Part of a small language model's weights.
Size: 12 layers, width 448.
Architecture: rotary positions, no biases in attention or MLP, capped logits.
Training: a variant of Muon for these matrices, 1059M tokens, 8080 steps.
Each number is 500 + 40 x the weight over its row's rms, rounded and kept within 0 to 999. Layers, rows and columns count from 0. Numbers have three digits each. The size before them is the row's rms in percent of the matrix's.

# gate: layer 4 MLP gate, 896x448, rms 0.0803, rows 795-869, columns 56-111
# up: layer 4 MLP up, 896x448, rms 0.086, rows 795-869, columns 56-111
# down: layer 4 MLP down (transposed), 896x448, rms 0.0848, rows 795-869, columns 56-111
gate795 101:512484500519471538495533478536537491483441510520485514441473597434509512517546609511537529475536488497498523473510545462555426494439459520474516520490559479485501573523
up795 104:556501476458455468483488481543500564475493490500518492490513463552467501508534479514514397505477451460480589562561498515489536523485440541491524514577586484525482519523
down795 100:494467517459533512447508492480501515514441432528537481483536486551511448458499480513525411443522539500481500518497504503478451465531540421554517410443478561464534508559
gate796 100:508481506507475487499463453443475475560552568515508476501501475463482508530568453492531499461498449551526479512510516527527500566398557545532564366585506542509523558576
up796 107:594494483541458512532372460509501517520498592506512562453470477510495554541508417500524449532564587527452487547487576500465521462516529500486501546496411487489529483515
down796 104:481486535568464455446523470453546556520507505544524559512500489444495503513488535546492495424540574481564443483484520491472497448495480443509451487522533531471514537429
gate797 105:498510497529504517531466548480475505523511483485489562584497506513562505517559502505507462462519533497501474472523480469470468424455449510545531378545525557507525539530
up797 104:476557514536546425526501459467479540485604484517496509505496484498466558579439459495478463514546503481501569472410495548480489513455475470501482479520449576494511485474
down797 101:549390498486444444470477489507409493464473534510567538436554506539532485548464564527474502495474521438507504558541501523529515467469437464486512452499501568506427487484
gate798 100:466546478557469466434520554449512492518496520530540483538595551493489465466520566521511466362471488454496491426489483535511461524542460517505529472571522499439511554500
up798 098:466497502528510446436542490462523546467486528460538440501524506530447521521509511462561489483482522546535416480470530512519473496479545564460495451520558477543537489508
down798 100:532453391544497558521526468453544406401477534524523535519467490483453480407520539513476537487501490451469583448546509490454449473538500538498492542422454500488519516499
gate799 099:523593529568499506441503469420471523495485532507477503468471529465446503445491582382513477531495473479540514506562479533419502513472547539534512502492477577487520527505
up799 103:515443493516547488491490533504488552513554508581586489524507575534511500504518473524517495474551523591523545524488488544507618520475444451515513511537475478532515537459
down799 100:561488484495464460440506470486428522502502471498593411490444476510490443389597521553444534501520443494527503476511450492567555458499589566482527506474466527501461458556
gate800 103:464473486512460574464443482503379481513531519491447519495453533486486526443496471492459532478495513570503490501568458485517398523511541449510562486444553511525531491541
up800 101:534510483578515497555526538579493450534545511477511422502462501460543506462532462478485491509547496441459465494482535458510547473486505462492500530544580458507534442444
down800 099:545533499450561487439479537452512461499445460485557536581532489514489516542474483602535455527544547519525475534484434447508499538519518535593435519538507537496457513496
gate801 102:481438445540521477563432478433472562452451477568499419460379575447504527532469530489539436495501459460508401473498571558474531407488449488519506572481495526455511547536
up801 097:463554508491497467497475516533564505502456475505540474478507491520516494544554575587490507481443513546491447475493540522480562447498455492502460452493428507528479426544
down801 106:425500511471457509481491447501463453474499573497469553481474500524555497547479503527543507465462588492510432456512486468450504513471409496513445498417509532479524511539
gate802 098:461507456479500512483472472621482469481519495439520492552492503536509367571503584555459520476529500467515435406527575538467541455584444504576548468500507526485519495553
up802 103:500488532439478433513443503450402478574517547551480518471417476475488542540476486451448466505490486533528529494453515532511527456475490541490456524503517547467440437516
down802 098:517465481504510536582486462534503515463524484445556582544463553619513565490444431501472560502480467535444537455501523520455498538519484501550496458486493505502454513478
gate803 097:612449499587424495468421492449457468503471429455447520501506560488417472524535550476507496525510461357443505548496481567471474509458435441470462513574514499490431548521
up803 104:510475524523497432474466475532486470539485494400479466484482484508503439508527508486463482572517468486473431479428453516506469589498507506570584555469486485557511482556
down803 103:432450471479463490520496526431403531489505537466490580555555571548552537521495524469485548553430543458538564545565421483468487503475533426532468516432508431590503538477
gate804 102:545520551468586455505531448578474511556591474555455511568473547582467519470462516476418440509473467520522570558517474509527446487478532540574511431445528609540469493488
up804 104:504481511497475498513564472524443511459500530509508456457530484512505445643446484427529553517441523429523468537532520454402501542532486527492483524501472450461537520480
down804 105:519470506555543507484517428432478517502462469519535468498547505464500493449557527525485524508525458568476486453439519554513498462390508445476480480470491471533525506456
gate805 097:519451477524530455531459583469442534476553601501452574449469552546485513528530525502508564518458487448542502550518469538526497478595436496481460485422498513467533551442
up805 104:479421449426546443450481530463429521464521460524459494440511460515499571454433494510490486436458471516423550535534434518517399473522582544529508549445465504478517487443
down805 105:470397543518509494513504519505514547550539532484504437548496469465503577505530546517503508520621564498530546510520481533502444439502532462479416508490522459534491507509
gate806 102:471519519584485573511511421428495511494496480566508489459509428504428477469518509497457494492548525534506505464492498478488469437450522493478493475500489542491464553547
up806 098:524516477500526533500557482467563551555492531468434501483491491486534520516498502507530414522526476541502435428487560463497542458487493478520468501483498442534502441437
down806 099:560501532495483478503465534532532482505520516479495501481488467499494534504419583460520476508495558514466584488402488519470561539497498481455461420492509495476504547561
gate807 100:483509550513642458480488506544540473451477475490533509477514507461442500457491453538411478507505498510458507554472496552544455525496528552533462447466453494479483422468
up807 098:434460467495537560540513477463503437489476435494524536535518550466460476490513450481516497559530471504472445457529535525528589498532499587410517510512526500487518514481
down807 104:540583502495522453557465449474494535492540555455481537567515505464498572460430546541481531532449493537566495465453480550487467514488520466556487483613562514457518441590
gate808 100:446408456563488481476560540543478555527528611509468462573493477498499521437525505511524543492540531553463542500457497549497478467517506539539472426524514462448541473586
up808 101:482474573441519545534496545538485472548477459533494542490485542453483481518548536494500489591471473449495539533514528506484574532536525520492549458533573547534447478376
down808 101:519510441587499468438453528589524539514509494519520586519558456464564495527545529501542580472509473430500436447535466445511492479465466485441499486494557534546567555477
gate809 102:451467586481550523507536463513499429476502529526499489484427486441551561531495508512532461476513501481488462504492533455456528518480451598457506564480554427480466480511
up809 093:474480540538477613503490552467417505594454561520458469518559526515539538492501540499467494508460445514554428429515483535618423465479509520517385588526532510460553507555
down809 100:535496411453518512533479529438506436511464494506400546500468522517490480570469443516547515441509528441524521534483494565457552596475521582502481426458428509533559558452
gate810 098:522421453500484526559470515498522489478477490512466415519455490494464473473500408518549505455530531490517509544412506497541500414475512545482451534485483506507474555489
up810 098:518449529439542509505472459460516484557500472529428536519499414531513572487515543525612460574482473549515442533518541514514463489503479586479466499465493475468479531464
down810 099:493549499477485512531470436535439453603510539497513485470547512492504486541477548500407506453475507563534460474543473482468434510457505566545440477524507521509534466549
gate811 101:541493454476500527542502481533483517461582511504442484515507582550535487454504537483509516503459542482520521464483477456536437558489492471545470485513488489453487493515
up811 109:444584440587495440509451517522528492405530540533470477545486420498537527474545545469453561500465522484506506484535540497575532508580545540503448531455489507510493508576
down811 105:501483611416524482470513511514418473490475429454502498523468500535492496505528475442481537436509446477481500520499526559463560521492457454564452496516490525455514507510
gate812 101:474515482554427505635486444470465559498477474444516477475477516502455483436550474458536464505513583527483454533517488592458554454496490503520467485526552424526481531501
up812 102:475541444414510499467467513457479467457514542398553532640553577504463511467455477470442529473524512502564487489548548500526484457531488447546535547514506559444496548479
down812 099:521487481511465523536565481534527439491486483463505438430498513534536519483447509545515497604520485523491490527470474447448531530470499544507546467513463536502423534535
gate813 100:557459465519529538456538523472474503475468517458511432401519539506539557436501540529511517486522524511541519485440488541451474540502536531498445517506499507466484505481
up813 104:436517464519491545568489544557545463620468541471493507508524512471557498451433459468523522526523502484511508536495490491484560460469512485537525467488549474523506540530
down813 101:442512565514540489498500498505536478469482510501511584386474533557437516454557490447514460430588474584444533493526575520529463461489488520488503544584443438459482490532
gate814 101:534453444477468580494488485552554482465582482523511533475489550502482454472549497480457520395456490514454508525463451468457552510451527498477473489536520495516469549503
up814 094:511561439446495506485451476553501480495540492505486526440486443471490398472515499494467465511443538492544475490489503520469541476529546526556498553525521610440468516507
down814 097:449418534486490567555454510502527610494453525532446490513445605482481478539447547453527601487554448486545505492438515526454515532466491491513522476584571485485477498514
gate815 096:463495510485487425491450477513450468539543477435450521543476508523440435453507531496476524508545519479503463555454440560514469444472491496488479538494512558480544496457
up815 094:503499490549434534465498513521489502536489473500513485519424528465486479473458509588494502440549461472555476442467574526481603515492520470570546531452504455523489529586
down815 096:476492483465610461460498546485474504499535561458476446559401459552403473483473480469565448486492584517486466479498524474503509493486490529512468539514581454514441499543
gate816 099:498551414490414576575422435509476553544546394491435437490561518441582448490578496567479474526568561526479516491507451513469536454512520584514461533536462511517596444492
up816 104:567492494489489502480543508458552548536527529507488589474527485474466594521457396489492568519546495513469518445541449520489522444466503536501551503491484498561546483483
down816 103:570442428573526566470541531480529508567510468528475452513553477509479453529494498507558512509520566452529452501460550552515440489561508516567498455522549543507486493419
gate817 098:440498505451538430452514505513492534526511474493561499583489519523486453480524513458499484554504500491543544484490422473501505490524577494523532547505503457505435485555
up817 097:445458410469496545472482513481550518575428504428576479575532450527530514494510549533469517468477502467500524495523476526484521455429468514488530459502482483486439459423
down817 100:569465489548467464489462539480458462493528531518494502491519533483492503435526519503502453540482546498475482504432470419592531508431451460436502576555511508498431517525
gate818 099:510506507528522527467492557498490469605452543442485505522466480527462524541504488464481519503409473504508389532519533498526509561568506547504524491548527554477444540504
up818 097:456468516489470517479528534475532486439530484588512547537469505473508464483490504526464541508517508506530474501486477527515534501469524474484535572475504468556518507506
down818 097:460548595467483508551456508444447479534518552487526445497438477486518462451454453485562472470507489532597597473514525494504527521532508500532528505496544511524505507436
gate819 099:438564422501545458547522481500594547465551450506544545485465564491504557567563503468535574447505555509508422422529515520504409448461553518590508551493460524470454499487
up819 099:494492485397471573527426544496593473588471527401501493507470473474567483488524487466491536487527514506514513478514518454439451466462530464503519440464447482495456497536
down819 096:463512521463481482465491520507520436446459420473481535378531497470522570472520470480574406520542535541517512521474540475522503470471385526486488556513502582527530472530
gate820 097:486499497509520424537475419463478517451484528501483519576461559523513481486412467504464510517456494469542395505510425472488529468577537459469544453530535527443622493502
up820 096:510492559466562477561537575468502494516495596507529486537512472499513422449461494397432594493472511506550518523548561518408506508429430505580469536452546477571512469548
down820 092:473491486477473550566520533462438531585487539512504556549509445508464470527520588514523473537475564451479519572518442521397575480492574510570490493553488468513514479561
gate821 104:531490466548476487511477504519484540502519483480477507468504493540497472473423471501494497498506487460585561524570509490460471454437572560527509486527509466524519513451
up821 103:556478491552490439521532537511547502521483457463485538475513494525510515437524456525471597471534485527503484530511489432526511516453479452447475449513527532506545518531
down821 098:510576537509458526559454444500512489509504529500463504484506522514423463541478502414507506511487509528494452590462527501507533523517492523529504573495546476478575452449
gate822 094:559510490473492430447504508510521534482502462429563538577492439480470441557543499515501564443522475453535552490516470512485535584518525477493493426497505501536527489490
up822 100:477476495448523447518434510500572473520502494489490494576508458542469504415455537516564540513447547516444510485528549511517493396537512441502476494501537472517479545539
down822 099:494551493534501515584459513423490509500539564513557517482483554537499508519420474497431523501576553427464506522505499533545498485485521476502451505519539525506582481432
gate823 103:514435509518572521492532418518477421492530508571486466557476428466536436558528572510541498481496550536481526540547519548489530555627516448541498481578459491471493474471
up823 096:548519560515529536459506515459452473455466520451445500478454469465534466496607527553505580504576459531491489542428532559455524500442465508458501480520519566477458575529
down823 098:456484500558533473516468502475517474498512543505589505476460522509465521505446487488504496443461502473523525516542445499575484593475542467441563504449590535497530459513
gate824 104:408510477515516531490482461463499454528438531541524496507499481480506504569480491499492464482517473531440517520454457461474482485575516432453428506504562552505474530558
up824 097:433473444460537443450520498534561531494518559521509488540435470520546512455603538436501540490495460504498495489468417525402427497485475462488526538517514523543541493537
down824 104:469474620511522470474565551557512457437502434479457485482444532511566511472417456484510524502504446545483439548444479507546585501484472532526554553504427567513494528514
gate825 094:499540469472527544499424490523452504453440494500491542486484505488516535466547537561573492537431447559532424610507520556406578586493504516474522447501510448513513545501
up825 103:513498440507493528537444499509465558465450527533496590536421511509518520473529523500497496551504514498454449557510469634506509452464481487489543494481511481516476514463
down825 101:578472539474499509511555489564414494479540486418518501493411582436520496530473484515486479501520532497523517511607535478502485446513488588464474525493490443527446491545
gate826 095:562507583514473483517583562414480499532496453512483515544481547575474557502467453486522502493485499468492481558547563514480477480515458472416504477568414507545418431579
up826 094:453489524459490503451464542497445585522532530462419450522450485462492468515460525489511536512513440521584486516483519452492514474556527529506529420497503527452491517492
down826 098:565449519582466410400449522495499495478522480468468488480453543472531516488511473489485544505465454511493502500521487417568552450499496511537446490440556509582499517430
gate827 100:494466438515490487486433465458428517547499436547522529513497459518551485485522479464495539513508538502517386553499418536472524515518558464524473495462475466557539531479
up827 103:579551554420533463546533522482533461541456569545515487566455486567536437521546448517433509511538526487443457620467544541530522517445489523560490470493524473560532563518
down827 103:504500485488517429502493464511482472461527551471520503523459554443531489538566500579516566474416513465480506552541490406466492539548552560517485548510529510516521547542
gate828 110:527512497488462496433469532451435467453496536480475512447537475445433461462441500556527504505490527508488539504517554528555496507480513511468418471516519426510502502434
up828 100:543534502522490494425534600507537544539449453461519492493437484569478506522507513484471500464512518469502471479514498543443496506492558441503487496502457537482522489515
down828 104:447476497575447495519459488472450532486528460491542446533483532473468507466499487479559530529517484465495511555514480462507462546456432518464497524597488505582463481535
gate829 105:500479566508505479541513513451487495492546512512439553508530525481429515564551539527448531485449420507568412455522475463531506519526496534492429486448481467478497561523
up829 107:476448486539502502550475517484465554493502515446511558471540516472541515518513465463464501571454442554418430485502490505537483516458545502513498491539532481580517465441
down829 105:526521534532453478542530476560507442548570509457438467506511497549452523569471501535456478471467566444523540484520498448515465412522464555477483489479479572488566510521
gate830 094:442560509523426464434463484576515490539557431572516532528467411482527462471498445456475463492525501386485532522546443534472511516510499484482511520517505537510474493527
up830 100:536441501490513533498525508501506502448515557461450445540538499510451464536449442430516466504492521525534516501453522464484514450405557486458560476562444464539514448490
down830 103:543485482528460478541514483485482481531485539464500433482469508418519440455473498520544455464516523484493465512435474428462494489528512549416511473500444534577443476486
gate831 102:454485491406520532466469543484470474415470515505515564466463421557553536526478547453461468555436482459535468550555535559446428526491454498549443486511527563503563553491
up831 098:479517449471444487462498519518501553539499472531472489527478503549537518533532428538523497496480561443479478486376525491536465566528491483479492482559504565493493509511
down831 100:472501415510504493494562481478495521460521542421477618549519492448527518482416571510501526480536531496455484492557445458469512467413462471442491495390426496496518473477
gate832 102:461513517467511531506557465484547511546536545551526518503447554490467551494471477524535515505426522536415581503468471466477546457572480492522425486443466551479571567509
up832 098:492503508473497498533469472480372487508494512519474526487450567555434556456439505563491557471534509459507538555496505538484456590508536470492503533488486481604502498465
down832 095:484547403447447483527484475462534517493531546560525474521488495461545513543473554624477509512473494484594515540532481477577571399476561465472451517508445488484466420503
gate833 104:564459506538519426458465517495520479449477496524515548508550494514571523511468523496476470461513473456478463534487494496460561527446521573542491403484530485486506518447
up833 109:510486485549498505444488460483559507510475510540502485439500406491468477536495430517544433532463509564441487538565581417435476513531423490579434513447531463474478581507
down833 105:514520436531501463481495513602443519499451565537485481495474511424522533470502525468479555472516503529563481514462473568501541473519559461431536557508522540506522463504
gate834 105:478422488481479500446411535456522497432432450440530517449527450497501495493482514500562519502506504537542492448538470483484488498530483528432461502478533452469471451578
up834 107:524512529477480481572501462490504546547474530541487411439523501522546589471492519495468559477465490470571546399559514469435522435574539543543517512491466507497475434436
down834 103:571496465522540578485523510462455479556537468532408471478517535509443497467489487508494385508581542580459525491492575497412495549470573510517495410389534497469498556499
gate835 100:481438500440449481560427413538536495536465548554513472460538483482565525547470484479550480557460416411504541574549501517546534503474502526463596460486528508525482498561
up835 103:503501443540471455553573532504482451438453532497549462574478493511498503491528564536461560508528518543501479528471514477517573471541456529464553492463447567491423558453
down835 099:497519565512565538480578472536466467527463443404532539541496489434496503544393560547506475498585515529513476468476595534444491522442500484568503482500487491481492455409
gate836 099:481474606474435498492468521531423478533522501500461537482450516535480521444512514526556483523500529465529478513500549486466512469474503475536413507597444541446546474523
up836 102:471488534439417508517483570541417440477482479615488554498517560483467497571576490513422554478499405459508527523476554520507509449505346517605515512511521505497479464499
down836 102:566532477525472504501454577504472473501512568554431470515458498540545477467493519579507508501454553493547475431517466535466537504453557548559532487467503526517402492604
gate837 104:528479599565525500495447513480484461497507525449476489464420441495446600472507487476521510537547531481442527410544500457523521439498469441479463531565455502507494492498
up837 108:502497556503530475458496473483428534439547528529445406529525555570511458521460563499502474521468495460571515413452467506534522515524447622494485502439565429522504546416
down837 103:479490482400472534500484524532535514493470472515432443538535500433479495498478402483531549560510502571591453582498535546527489470492548481583509560478450577445496509508
gate838 142:528487534524462525486516461587519489520464485481464574553565472490521569485495539515491448527422493481529435553464488445488557517497518495479502531494435460554503477537
up838 157:525423593502440492513480449541503516527473499480499580542553467523478559478446547486491493464412487480510432473424482474534535487556516547516527550448448496494535494455
down838 093:546433504466467532451535434480488550500479499524464506558518488503496546489504564425496467548458447446471434501531520479491537480530509514497545506495451482550505482460
gate839 101:529478449508574523482460489533544494503513482564524573541501511400488480450529527486394561571523569526514508491519473435532489451530518466505452463568510606497546527561
up839 094:553533526465490530486410501469464522513515550533527484563546418482485495408480485525514522473469453475516447462534478500534504450535470508523473518466534447492490511517
down839 100:472466461472493459516510450478561492474468474528556546516466517535572468564501575558490506485471468486514508551500489496487498499500456511478461571483439438473518486557
gate840 096:515501540511592541435458585488489454516484500532480447455488466484464531503511542523454506576507456498488559450531505450519411435491486517492478505476504503472451457554
up840 101:454462418442516527536579473497583436492482505509508519474534554507484537513486462490470488461549459544523506530540544471522509533528440520558474549533479510503457468498
down840 101:488570471583475512504424504466415520461446423542477492460434508499472496430484503484549455546534508467476443502499437464542476546563512553455468478515513487502504519528
gate841 101:524545526497464461550537471479499592507519458483511518570548508561603492526470553536489576466518505441476450506595498412562408527510573496526478553474484482503478531412
up841 097:531606476526513524535586448587399479488516541520541469472410495476462501493555497483470491489496575442551444553545471518449503437460538517493511507449432567544476456506
down841 100:480438519528479440523523561464487563524467551466496534556500502455460478537552472448533429486530485536509460512530447485544518456447534534512544569475517532453517486470
gate842 099:468492508523501520475483531482498516502465469509495524509579523452526487502504501419543492539472480519485459460450455518494517474464527475525475528559507586418511530519
up842 095:532483473534502491536511495473496514469524568439476532460463480564512484501551528440531453497507581483578487473435523460490575488464557578508471501476522466516575573521
down842 098:505519505532526469523568524434497528537395461509589473482485552509446516487474426524448502496495448531473524526489523474596370464429536463524465497443527503483489519502
gate843 102:548521458464508481517463504487494455518490465540534504462501514458500561493534516508535483482522496466478537486474468469508536448508471472461506524505523484515460460507
up843 098:524503494537509441481432434451495508488512552504517525501548504527478510425520514477538523513462498435510490508470521542572476553557489486501598473490521546536494529520
down843 099:480509503491536508517498537554517465539579535531537463444494480538440568490537552508445521518546506479565536502506490476489466508495558530487485481523425478548468428453
gate844 101:462506537511466511521426502542514496574423502503439460483441486473502471410550510467485525568447507514429490424560577456517455526526492529467390455484443503492515539552
up844 104:546542516454508477462421511496485460486519528498495446528500481430497483588521510501515586493536561527471531558480503499449562500437461523471508464467492463463526609404
down844 102:508517513473539483468476527477531554499446581476441516519516518523504512507535418421433427489502497490507407495538481488459500412534508534507567380482509465458561501531
gate845 104:526514484491490437498483569493446461516487579490519516488590514434473524473555525485512448467476508431539455613511502486517521461453481471465516516460508521517643521543
up845 099:593535494507535422549485518505480480508496476492483446519447482530508495523514567519493566421492528513456495548502501516508561509539513487483490438473453410547530457455
down845 102:447554476512463492470504457519497562475571494528502563428474579434458513492481457467549472521492470563554452552514530511456509501475468536478552575563464518515490418509
gate846 094:498488464499483568565478463474563458612563464561440417461474540562505515456506540554526515474471505419528438496444441562491494428548456429511541515488530481563480457475
up846 095:491508540533544497493474522487520474553537512582421540472433516541547442528543535509488523529545462478516454519488557508479467456508558562521480530446476473529464500469
down846 097:546489531497537455473420493530548437528449461524486507524505445478565524510545524508535468506526508558477542513510536479498461466515582503489500506533430539519503534592
gate847 084:489512483525506577478535522486517480487502420522530503447581496430486543500534480498519488488528497605480530519517501491548576457482466514491428532483471506531527553504
up847 097:438510447393486504517539515458507423463529439498530416531535451504557497526473414496529521532515512517484473459509488470518523527545456440482412512500471506540544522499
down847 090:538512537471537551476475508462481552452477505518513522473517473487504514507503522462519519475451519516482494508437442501440513481491512525520583566548473500523549447594
gate848 102:451553497449446510487545498578553527528499541589555492527499467498533496445480427592549484492512483524441457530485535507454464490541521479511479503502566443450473517464
up848 105:451501500497505481499554546471522479442482526514511531520545455478532516530467499525573558552527532539399487543418540566440477487475526558451448465474545485550479515433
down848 104:474523473558509504461508475496545497486519489506531477576466564455496462583487438525487480429448519477493424540494443535486427511496494508495473501461533501469507521525
gate849 101:507496545500485466502453451587492482498538542545495465433566471567518485418465417459467546522521481460508570481532453516565550588449519492535506465488566503509467522446
up849 110:427468486496530500529478460473424429602544452498459491498500527463497467503521526522520525504542484443513496448478536498536446453467520481437539535519492540587507536562
down849 104:504524504474456482414541544493473482539497516517548460458467527542483517493503487473539505566521541560572459524508508559485521518421559469542506617450466504487528496517
gate850 106:536520587445546450542517502494452486502416549550472501531512473492527470503455524492489465487502430454466528461552471501487507602539567498476476489521495447459534531512
up850 101:487561434471458467551511451453502542454509472553475505526451500536494524586547532448517507509464535417518473505509481532458449488568554477548516520449522499501504550510
down850 106:496472460470478513461490505521470530475547469473442487513499487468426477477508512454570513563486430558582521558461586483455463488461435514478444572472484495461555467501
gate851 106:510502502543508532489520490579507523454523495462510549527439512456499486440499519535504508519512488498550465424552547596473509541562427521511490455477488536443514513499
up851 101:507500497447474568486483548495501463508504518489495446473516544513529539551488472485539551403510518492455530469502458458507484515505482509462538534554540417413495485556
down851 106:537449514515457547502453491497546485511492464494605539520499383508524494497457493479552491425481504564544506448525488481442507460474399450496510475460413497574534514555
gate852 100:497414472510469558498520529503539495432448499486497507512519499483568439527486542504584508498498568520480518422473488501524470516488460494535466464470483497499512475502
up852 097:470470475516484491495489473535539595485472479425589576519561473568526493487499505582487502449492487503533466529496547507535469450481516469456532521499538522509563477482
down852 100:442449457457489474472495528563545499499409522525516475506480568475432495543514523514426505493473491490539532580462551455530494579509584482578498504496523579554525599465
gate853 102:514504526536530474465515536499474510482562496525474526503537447600573501516507431470545507453559458440449505517475504519574458515474491453485452500528455464548520558442
up853 095:557578544555442544531553478416484469494472508479482444539474453451473469484501512492505525464573509458478499424480463458505530548573501483611526408518515482517545423483
down853 097:561528438485505489510520513478541473515471485578472452486505470548527444446501415578435509516512512516510429548546515458485420509531416589513502511498479486518564511541
gate854 099:560524545427445522466455565465459484592493466404553505494519443570446476523501514476463455535456513482501566545544433513487449474524463526476516518512489455543433502496
up854 098:551467502548497542524438561510494465518462527378456536515431606484504518481539484474591451399534498488469455502561459444496531508500557483421456515468495428448422537427
down854 102:416514510521531494486621517487492446489549529493526549478529555447511455446424553559579450456520558570493442472503546530493563492508493476561537534550525529492495487517
gate855 092:484593526537551549499511522492524492477448565475502538462551474493437507477518519441468552487477544514521506443501447504365517476393519530493445528609519555517510492519
up855 097:503477461514497487531515551485502481564577504525435531568552475563548526453482573481459412502489572525515476487508547439499494534456450489494448453527561492489556440499
down855 096:526569565510485501519537477438530554525463500518575525461434479456445524506523473474456483454470520531529475507495459521497478470491477492466529584492499562504464506442
gate856 105:502406491515552493494475490432522467500569567460558520464514491551523446491468464510454384531516470575549518540553456481580437459492455553525476510459504521481424571515
up856 098:520504544487503438505519429515502464517457563479489484529476415524441538500510454498467511465555543531568501468541515350519475487414487493545542499523545564565502491522
down856 104:531503487513459498404490505479491517453459551568518468512444554478517473434481475489515502508488529484423503502498547608466500498496464460519536447484502362467506491453
gate857 097:559541523446485494535495514509546485509473492566463440594524560521505437461503462494501447463467449480519456447463513565435527555509504514459474461445475396479453486513
up857 105:509507451563505522523551555449534475523497556476513493510476536526485530454568441507564515590484514465475566444470400444512485504450499468450478501508458509520509538524
down857 101:535489459509448472527420470550501512469488567538496442463495476512577460534522500508555468537531460563515496471545549509506526493341455492517484489496452506469439540473
gate858 103:521492515506506451577524479522495559520490531473587472513494507485530442517512504493519491491522543462493530598490463483523497540482538508414478484517523482506526425514
up858 091:483540491532520466474477484532465511539448533548455504528446543450473481437544432540471443540509575417554483560487500535568500540505501504462456462620513514502453545509
down858 099:565530533520447515474531477471534462480468504460444468458524558492524491614444442470518453523487504576541481472518558451462494441585511495467456525586463464482541490488
gate859 104:484516507464484503536551524502475430460486555464465534480463480495458515479493500580515485517546453473523534499502480425500520572536526455484495496513489484536439540511
up859 098:434517517465561466507458563478452490520457604505553453512555434456540510506483481522434554460507503528518493514566515517515579471493447531542521532491578546496499501456
down859 098:528561480495451536495508456503498555513523478569521457443506455465532517518527508514531466468527527438535490490540479453537528535452537503491553422526562533467459453485
gate860 100:524491483494552431491534508438481497487495506445521565546533489545443455516525450508474434450457526497520518516559558493491493438569479532497461479517510476455455504498
up860 103:521458508481488516521502447491431465485476486470477448483496503510488567469490526477493561568500466542450526546485455458511488474495501476446493504537445431428426491452
down860 103:533553483512454427431554473468473509498542461493536474487484478581536477493448486536459494448465501507492434485482466404488448484522510586453489518500473550522535528440
gate861 102:556453507524512518522552486495482442566491471531481444446435450578543460550540461543502545463483489503495519466540497533506466463471478536555447560500467534473513489557
up861 101:499543560535527458556511503523570546437497482461493502475484519432450475508443523498492472525472455512478483619496503503468477536552548483491453542499488465478519480488
down861 103:494517483518506452509539463468504553470587494495526518502495493469494545470533493428568476511586544546557500543456529511504551519535509464507560470454444508504455563470
gate862 102:484432531609494501456514415512506488526499541463474544495504514548459502483541504508384513498519518496439478433525493541482469460539548517561469520453507497495572485501
up862 102:515522520496512472430482484500475553428548475560482534558540520507477365456490455489546462465468499494500561521520467493511548440616489515534518510477526529531511478528
down862 098:433469515528413510499556493564572559553527508500450459524496476532523472465509414472502562481519544506473468550534451468551557525469554443533491576560466486474537516534
gate863 096:556497475472488450567458443461535530456490477499486469428464538533474492439477553461503513466503566440541475506486555535452495448501478516460490471507534479537488465478
up863 094:527504456476471506445528556479487545530507438551514505557478499513478492500478474496552485495488524537517530560409459453581475473494580515507500497482522562514490445457
down863 095:512520457567487550470478458545505482543438493476544528497462454446429550507481505549552495518487464394409555437449553483485554410483499468468451507490455556459504458476
gate864 098:490436477513530517443453514501573545489516497553484519564524476489562468412550470497517467490510474518522515558517518506463456490512558549503512508479505518538543521483
up864 096:456497516496503542532544468467446537537572557442507516617491480522468513533591477508495413497475544557543544508473529575501539531492548446507445547459552466513526468540
down864 096:505509490498458511505519515542470476422510513476444512485517519518508488488478583488498518450530507511528539490503549577497520465548469479522489557451493512560508492446
gate865 094:446447447486492528477374414553535489528538540520547417471502520501479461496464418573490536455508461468517475505475501587550464509564436509469505461493509582440557553510
up865 096:495487461552530450519553520553469512454517427450541538545501491518612500475511540489479486528490524476492415501495500539476560464462511508485457536453426516483492468552
down865 097:522454505559496472527531547467493472482496492455481519430504461503462483462472474546486444478406531543534426539492516590495477484483492459483538471593536413480481567459
gate866 090:490490433550459507484594396473517548500506541421532442443498475525500467575529488563460477512545496476501507423481484482569561560550397430429537464435552526525440467540
up866 101:570514518543450525533497500555538460499494425546448429516498413544459504498452448492488484529488491463465494482467487554479475470450480568481594492500603465476483469471
down866 096:574515568513475428458494479488499467506415530552457478503494464524541560506517520421494537486447563508531575506403520487449478406521541468438486539507439495499632508479
gate867 097:461449512577458469539489547496481487525489493573522546558475527416556499467521517520465481509552545537505509514386564494504561449506471516487469464510468517453516526501
up867 100:450531484509518553518434488490519474604447537481513472498502502545520424514480477495499432512500483466539458521532539559489557513547463510467545591491510521497532438573
down867 098:491516427492548433525458533498476516535465482550543562443595547521489445504524481523445492504530517486535501517523498530496513529483481549528466476471498497515548409505
gate868 099:536541494488477469484449548581510494424466544479517423523461425507462490535475479503541533443508482534581494544532409474504562534477461544474540497545448454504539511542
up868 092:492521497535485534461480436521506570438487596481510481537463496568508512474502479560558507462528471442550432498503488513453547531573469552462490474556488459538477451595
down868 098:431519545458530475536503555483478497502546501460452452479451541416488518506526491487532573512531507455432527556419502422541490574537537473553472538546499463482455483488
gate869 100:499469463444555527482462413539503455462532452502522516522410492445492478488539500522505504499479507433480499532489510544516513459535527539531495462455515576433482471458
up869 093:548464522511537443452414491504522501472476494568494535456488504471548493574563489493461439474460548481544498497518502421488540422567493466480502580445504489533520445525
down869 100:543511515526528552527488498497476478431515517512488482535606523468495494500569503451503518504546427512465487471526539522522524569488524497532425466496457557532519491510